From a checkpoint of a small transformer trained on Wikipedia.
Size: 9 layers, width 192, MLP 768 ReLU, vocabulary 2048.
Architecture: LayerNorm before each block, learned positions, biases.
Each number is 128 + 32 x the weight over its row's rms, rounded and kept within 0 to 255. Layers, rows and columns count from 0. Numbers have three digits each. The size before them is the row's rms in percent of the matrix's.

# layer 5 MLP down (transposed), 768x192, rms 0.1, rows 658-674, columns 0-191
110:136101171163114144139088087104149177141123071159128126145141152143097112128171110119121119186145114138112182109148090138144160108170148127110098119206132130134158152178159086142106214115107053148151160089178095128142162142192166128152151157153090100139134092151111127095141112095126156115157112145142098142148119096154153053175117130098167093118136105112157181138167115113098096159076108142083134078064125145177155068082146122152108212058092096116112127085107132110132076110191107131114110118170183139147135167145073126119094008119154109105094102135162160135139110149083153125
084:211114104096203124082136170100147100124131113168122137111161181120143124115166165139148147157127124127141165119114128164152135116157100142142118179124073108134114142147191142102122143120079112163137145099179119135135099148155123102099117197132132171140102121194145107125151100098114049111081106078156168088092103098096128085115186137123114132109153134117096143119138123121092074112100135114118076163117140161105133130129128103097106188122140092084126137112134139089152106085141105184141140053128103175110140158119098107099084000170167161064178148164141111217193124136144199098
112:128135137087091117158152145169164051169128062096130138102136188175159169111108144165191112150172110210098110070167139136108146149109118142079165145138126104093140136129136133159149130095154135140145070135088154130175186131070144159143159119166074127052157120114124124093140175119141132136157179036169152105118104163137102105097111130052093114151148190123141120146148105166103138093132090198121172146120107112094070107117129118043092146137142098112129091103122176125088119164159095080152081084160127133145131129095101076153109152102110105127078158194185110100153144128118148115
092:159089105117128106189117145115150084104080106079128112102160100111169137165108104173144106094141129131165133149094146102105186194190124135099126157144162141130095144175161161211071167086148161144109147117173120132129102106133092106118178132163089110111090059145102154123102089141108167110104081047102144143130136114059098131137151149100145145138095150063127134130146116171117129152142144149104134131117166084143132149140115144136105157135168112153154123146171134116093106113127129141158114167170125128106143157132114106136160000142028163183141083112181062150088101111180147164
109:169061135072074166180153114151150144183147148195114145097151066083136115117162157127122131113028157149105200151105119138135128131142112135173115103167113126139100141142125080136143126142090066159099095142129127152133107111148119200067125114100210175131104159103141176149089106134115112100142148086130121179094115115149166056090113161092096113195113098141138154136148161176166044170092158117152145086140108123120125122070142135137136074192096148190183137101114103156082117121110114144185090094099140153146119080116120104106198148156119130151096130173122151164115124126113113089
131:147131180093118114165164066094112129179137147131121153182108122149146137128168103165189118155114129123156060134112111151166097083107137119147094146133174187153161095135131114128166116139106173141155145088174045158092189136112065120181120102119120110182080214106075138049142118111096122147222132079162102130180129140127099139065143130112081127131121105124102091142121122117133112163073174087087142154123141062157114137107123105119119162136215132092109126067138097127160125021143153135117174113123105166090113120116128077152132085154133114116130109121131153107141136132068143135
106:148106131130057134129075082143141134106147134149124139088146166123157144188143137114181082107131162142108151143148090177137136124210098149121133130142136077139139135134139135071161135112104071138125155121082120113077120227123096082141086120149113107087108113109153133118184193155132134093056142121143092144116134073110145162140173166105099117136198088148116112144127092099134158089163066128109084157161113128119161111165160103149088145110233147120145069136118187159074102135180199082137123131154131055143110092186150102124067067120116130152098096133161122121171147117139126174
107:121094155122131169127124106120115078113146118083157171103099097187107110164086136186162147101182072143105131107135146118142140158117106118135145088127181179131151141098102115159130101168121132131126130087169096131126108094121116130115115116095090106150086157111135146071164125131117094154095168056118133090158115116144147134197098114181111164132158132156104158198132125153124094170073107097156081158147121208164136158155079118131119100155148128130122158066142149122067175092138243149131156095110111090091140118162150137134110012071124154162169059128176112182129180092166112113
108:149078151102117141081104146202166105096196129093147144110112155156129112221175179084084115158118155124152114167119175105130135090155110167162103180150055112133137125114166151057146149103138176106115039187146142178146210114177124134119124168145108185109136162140095064123171102184100127127154122157108156056130157120183167122107048131128108099082127133112114103135070147125080166163115110157140129165111119118167115100161063131132102132124058142131150133112129160131111138101167104139070156167126155114131112129092094165118119111128117107107082133121068133173128095121116097132
106:126164145145098124076064144149091158152124115156109134119154166095123162081114149172093126203160126111067107094092156167086159088108171099189170145150078095104203144084122140119083100166164104148095141152105172158169109116136104145132050128110153105123113133140172131146152170135091133077150104140133134113143129131158147114103167077104130118182091051125141136185105136125105137182199152127143088155090146127114117144175104168095043103190218094135154072149128114139147108120067182123074093126176124088166061102181132088135154113141111117130118132120125101135120145145155114131
081:111143083155133116141144173132151090115109163151158158144175124103107108126129172148189183100096112107106108131150140123141128118134115121138152131181113147099117127123130123095127064115075145120109139141159146091173145102108103153076120118073154128113143105129171110135120141158128098131097163062162073108129128091097122144098145144105121169099106113181148119163146105187145134101109141114133180157093107103072149185138124222139079133163095121127115126127169126076148142116079120168121112131153123098124196127139092150125161000155133113138153137182135140121144113143168154146
120:117168178095128131120175158126112164109117119110129124100134109093112137118145110151141080127053170086094160059153139121084115137105155128058119203169140113151159097122169118121115097109130148196077124129164110154171110159103067160142092128169111159162114124160157111125131128100122077152147184080041125130166157160107123043158109115185096119114125104183134122137105136167188118124133183132110126150122108159082124201092126128124129131146109132068091159135127166114206112086177147172130063118079120097154101109135154110123125137139154194132142179158075103139177122105088052164
109:130113084103140126177110123098109115106112148093131150063142142148151117094143125116094125157159056159206053093157186141161085192086177148118173131125158108122172029121106134120130127098157113116098094183087157144118152101077159153135139133083118198108091155110124137103126097125200081086117110113238120064125099112138178161122134101178156158148129123137139119133093115154130072176116076120093116167127135124163080113128105142125144100137115177103131154172089174145089130162095130101158129106183130147090115084184186150151170191157110099113111119108129123099107172121111132113
092:147049114133198131127181134183161114100168106076153131130126162071153130111179113141078133135094115087148156120081115096088124114158136164085162164120087121148118161102154123171128104122092085105179123155129162147171156151121144074177082094058146088152134134187124169092114152160132119161142120040101161120128104101120100085163086077132142153100129166143115179107107130104090140150075173135132174179217140115118149128168166083135128106159141103130117127128115147142074135121158106113085115125179096126106191114120141076182150156086123088150155116208106140183078108131157069118
091:170195153130087110153115154106094129114161117120171125088115121174131094096102111144129081212071139142155061152139089145142183150123137106157132168154108165175085131152192130111106120092140155114117083164195084146178129097132089106176099149112124085163113093108120079082090125131088117109138124148106090088059093162126167232176134104153181116099127097107154155109127140177103093172115175110123146139124118122121148113197139126098091136183129160147145156095148103128092166072142061125134069167192110087136099125163118095063104119162152078141112108122136156124115178124094144128
091:100137126140132144057092115177122140141133093108132096112148153136072161181096157124113142120130177127181139182091125108123130108158093169142117122162149133132119151183097132173135139139161078187172052091129101093095154169083097124142168136194056142129165156122136066139161131123147122110056111071118078163141147162081126123136143115172101093112090137127115151130194158114165179143135137070099126116148213165159122155150134151146131112116134101116078058137175155173127114104080146101104152133185110131055159147170138076113160087132117139167141126156178042177122133183138113112
114:129102110144132146123116100060148151116081135169117140075166111094134129158124144154115096120080135165095130152154151107158137114155107159249191111136055149116130115149144117095099114161129130129134128140133130138107069148096136120047112164178243169100140157175079132080138141139179120112113109106093114189141195109137113134109153133111099161083127117138149199132148120144120073147140143130167142185111150103109118099108092140086116151147116166130099153131144097125107154092179140148044139183113124130107053098117148049054113172110137202143134066139137117119128160116121127139
# layer 5 MLP up, 768x192, rms 0.106, rows 659-675, columns 0-191
091:110120099155101086172103140068111139116125184175137145131117130108090146173125127131067104116111137141121156140124104150088135067053087108095135134151138129093106110099189157110158106149092107090135182096128107098219071133109096111160137120178119090092123133062129143128075122134186121107162111155139144126128130125117155140081116173093100148197113087079135175160097069138173134111146101137093125152130149117148080135061143160124186123107081097121155167123143178226136111119150119142059121164119107084125122120136189138156104115155176072200129144069171083153079122119130132185
105:096106126115051117156069155080118099082102175119121097164146106178131121175144154103180173189141069098103101174122109155155168151124134122094084078178161160172126148152084130097121172120077197114089133081138126073086059072164122049102136136125095119178134153126099108078129101093178110199118125160132137150131146132124086126142137093151088107102115152144097154147187099125122097159133154084102104075184152156159093145138165126116157188076132142066081140117135152157126124175185126146119109153071108092132132126106152128131130114052091140130183121133172113143159133149096119147
096:209147134090140105075204165077088121108108119164115159151127148163081055131136139128081152106173138113097126171153164123101127133128086087156165114115135136140146112120160115103153076092097095085132183121144025093101116109090118080112146123148110106116106128082097221137115091098074125178146123154116141106130129144178154134095138112111037109149113165154156137111172125183120106115112110035101071103192120094138055124060154122113127167140107111134137102125094125122084178148094115136116120116088157153152138164098112123146112122156147126151141136207077151113178102121140160119
104:116106107172143098101107166142128123116140125093117122146102105111101137161125106142144098112143086212104136129156169140123147127191057152084150139130127194100179156085106123168146177100128121144078082117091089111138080103110143117119194155117111222118133083103122130108148130114071190138096172158035096072140135142081083101121110159085103101106137146108133130170151101213127107153154168134114114109135137095122123145128161106091104124150116133128094150064135118111105127133108137170178038149128175117086185152134117117091094153155134089150145135087183196122205076123175129163
114:166150127115110122126166102100093093135109136114095174150126157170090151046178085158139164196133078094148137155119119136115126092155134123167116149060138133170139152116091081143183098091091164106126149084121085090110158125062090058162146173082169105139090136135106050048159103084124126117182119166111112134137133110075105079140150160112109129121150129133125135108130137137089119142086166125096130113160116102141147125127147139113119108158137145094125076125096071146118196044087139109165166153094126108123107090131074146145167129145155077092114094044190146110179212102130145109
108:204129118132145142129064162157106147106113153146040142137110083070144098087115158170129145126102122124115106071149167153106198138082068121161137077152235095136143140146060108094071117114126120131082150093127112136068093111127132069186135181076108154172094072161104149124131105099121149154145122160155139115098164108146112112126198176119136101156121086134204135161174101160142106159119071128088103095159108074117133107132100129129083108151169120099189163099121186158109116136093120126113128088123152106087105104127092144186169138138169143091137114168106130126150157148100132184
116:105116156098119140126173149100080082165106124131084178089167154163155074088076114104152132138194093132091137134099198090137120135140076163143044083102140165145135175083147129129139065134106186130132064129131142140126130046133139106076163162152081160106115103123095093095122078154117104164108152149139153111087080142151119112130196114043156123158124165089121158122217136131141126111133101145107120061154193141102116152117105111100131111111134150095126083133153115176101148096139146133087157133138132106141143126092095097121151133087125125145206085177200166075130128126164188118
110:123090133131115148157126099155114093095084099109105145174202179120115176124081174082081136142179148107133150175174145169117169132179130148139059163101112118130171152078129137169149165117083083131110146072131166166143119115106121100102099149139115117065139095123137140125142097106131139126184106158158086085124157112141147088117147153164157124075098166112144171142170141162081118161138076125110080098178202061145037136119131154138135123057131154120169091088112133122122131128160100102117119195103112122137101182084113107130132121073102104161141128195150202109147107078119061072
110:210068174118166135121127172150157094155143111098082102148101122110083181111116124151131102168090161165062229155127160179128115165124075118199124147135117134122152085068090121145113157103132105124141126095099152130131117084079115115106109098152108163099112081072107148151110093124133157105142121145099141119142103114087172119102143173117127117138131132121119142201183151148136105124136131090133097094148194070120147128125124192126118100146150195194165118112140163114174184092122109103141176170142191081189135098071055122122146126131162121149133093160111129060122100046111123120
088:167081140148067046144195139056117158157132110150096114170138189066098176126123128116146120141181170124140142131160131106114148185129092106139101129082119131082093113113134133164122124092103102131116118082136099159151097067135102137177134117103150144182118098112103153136073097186079167074148101159120148123173104132076107108094167178120074125181144173131103121143122138155195123171148151101138112132149177163122149101037191135163124080148106165078136085152168097109113134178133094104085116106107191141155102142140192132120117102097097119115113069100167182073160123101143135133
117:139124131109138145200189134157123090125076094147091118102099102173095122159145058110178091103107125145081090073126107202141137217078085085164129103150140135142159149084078108162148140107137066137144180073128106144084100129086109114143073144162115112157151125156121132089097110114135122165087160147095126237189115140151114099116150179129132106113107082177166145226116109135131108111161077125105156108117181109140125124086105143109114139166148201082128137147124143145161141113107149121069143132133196112172105059134151101098138152162116080128105108151128092133142119119087103120
105:123065118171126111162155123157099082069123140144141138108149132166161168122111075120132080120139117115124119236164086166141094155104085144148071069102154190129106126141108114165156169136131147122135137112090146123184095078151090121117144138115057198071152125161118112105078116125128157107090135153148146122087148116120195118095148092088140147118115134142077110191157089178144078122145095130109130142178132090138152115082097111126153079124160100126126078051102168126133158161100116081134147099144157103178085140104185133157203177133137054198135107174155127170128120151119080132
097:130139107161091130170085090089098129126109082221146093106066114197158071051137144125116155157207141170112102167171213103128092181083150121141089110143151188105102129123176154094188136129133201118124101083083143147082102113169140081151134142167122125114158178104074130127094130147136105170084091136130138146109144114078124090101181079125147073113131139136068113128189137120135122122133111130136110131132165117092113104087104154122164150127142138099158149124110074100077110132174125126120066146172119111169126111113145139168106210085068127164181111141119122095151137107100096135
097:161144150115187094147109185143137075085118074154111111205172140098133147129150140138131113126093138169055109118145120138137163134135165113085176090125191102160113140082111106153133110215145124113115120104139116129127112107069087112174121130133187167136150082139107107154122056116084165105140160139140119060044114158138146106084174097096146114168129148135135185098157065126127100081081073130146117190181089185115092148090105131101102083144087192087142112165136116129130155113138140101130165127097085086142149124138187096095126170136129179152102097129127100068155122134104079067
100:093086146131171056130100105090107119103123129131131135138133137126131170168081145121138150141104112134135153174102100124138140146077168118164120149100157180178135188072122126200186112089151117132129084104109061148145089099122124058102142117131177146093071118139152156113161129142160104102080159155125104157154055102097104091136107127156125093094107147115136115086154112125166112154072145134077125112104178168117055162167114081115110181106137081093141080118138190181115114173209093102089097172137131102070161061079116162104125136144134104180148118138209155117131151159074120165
106:124040130165149129089106115178136086038100109183104100108158165115070144119125103106149113163124051169117069123149074122124129102150151085149139098189105160131082175109127142158108140156166155162094148100076095129104086151133099082151084138095134193088187132161142156165109138106113187107111125146151095177128112114150128106102150160144127129135113134145101113137151057141195214083083065138139115168169145192122148146140124149127152145130092119116184177097130172107129167140132109113129154188134125097124132096146094146102122174190122055178103115123127106157095118130155122075
090:062123107193054057070120098090098156132101112154133083132139148136091088068088132135105141090068107171136146082101173110098152168144130119102130149093174134156146123134163148174122141102115142165093130126110099114125132089073140141140083168097185079123103152137079162123147121140129194124133116151168117114082142102105108073134156177138131082163142151138170152134101148186131091127108140149104108138161115126102017131155145073173151099106134110199101124141129122148061180184134101146163161187152142084141160130159114129155129141100091153119136132067173180177116153077078146155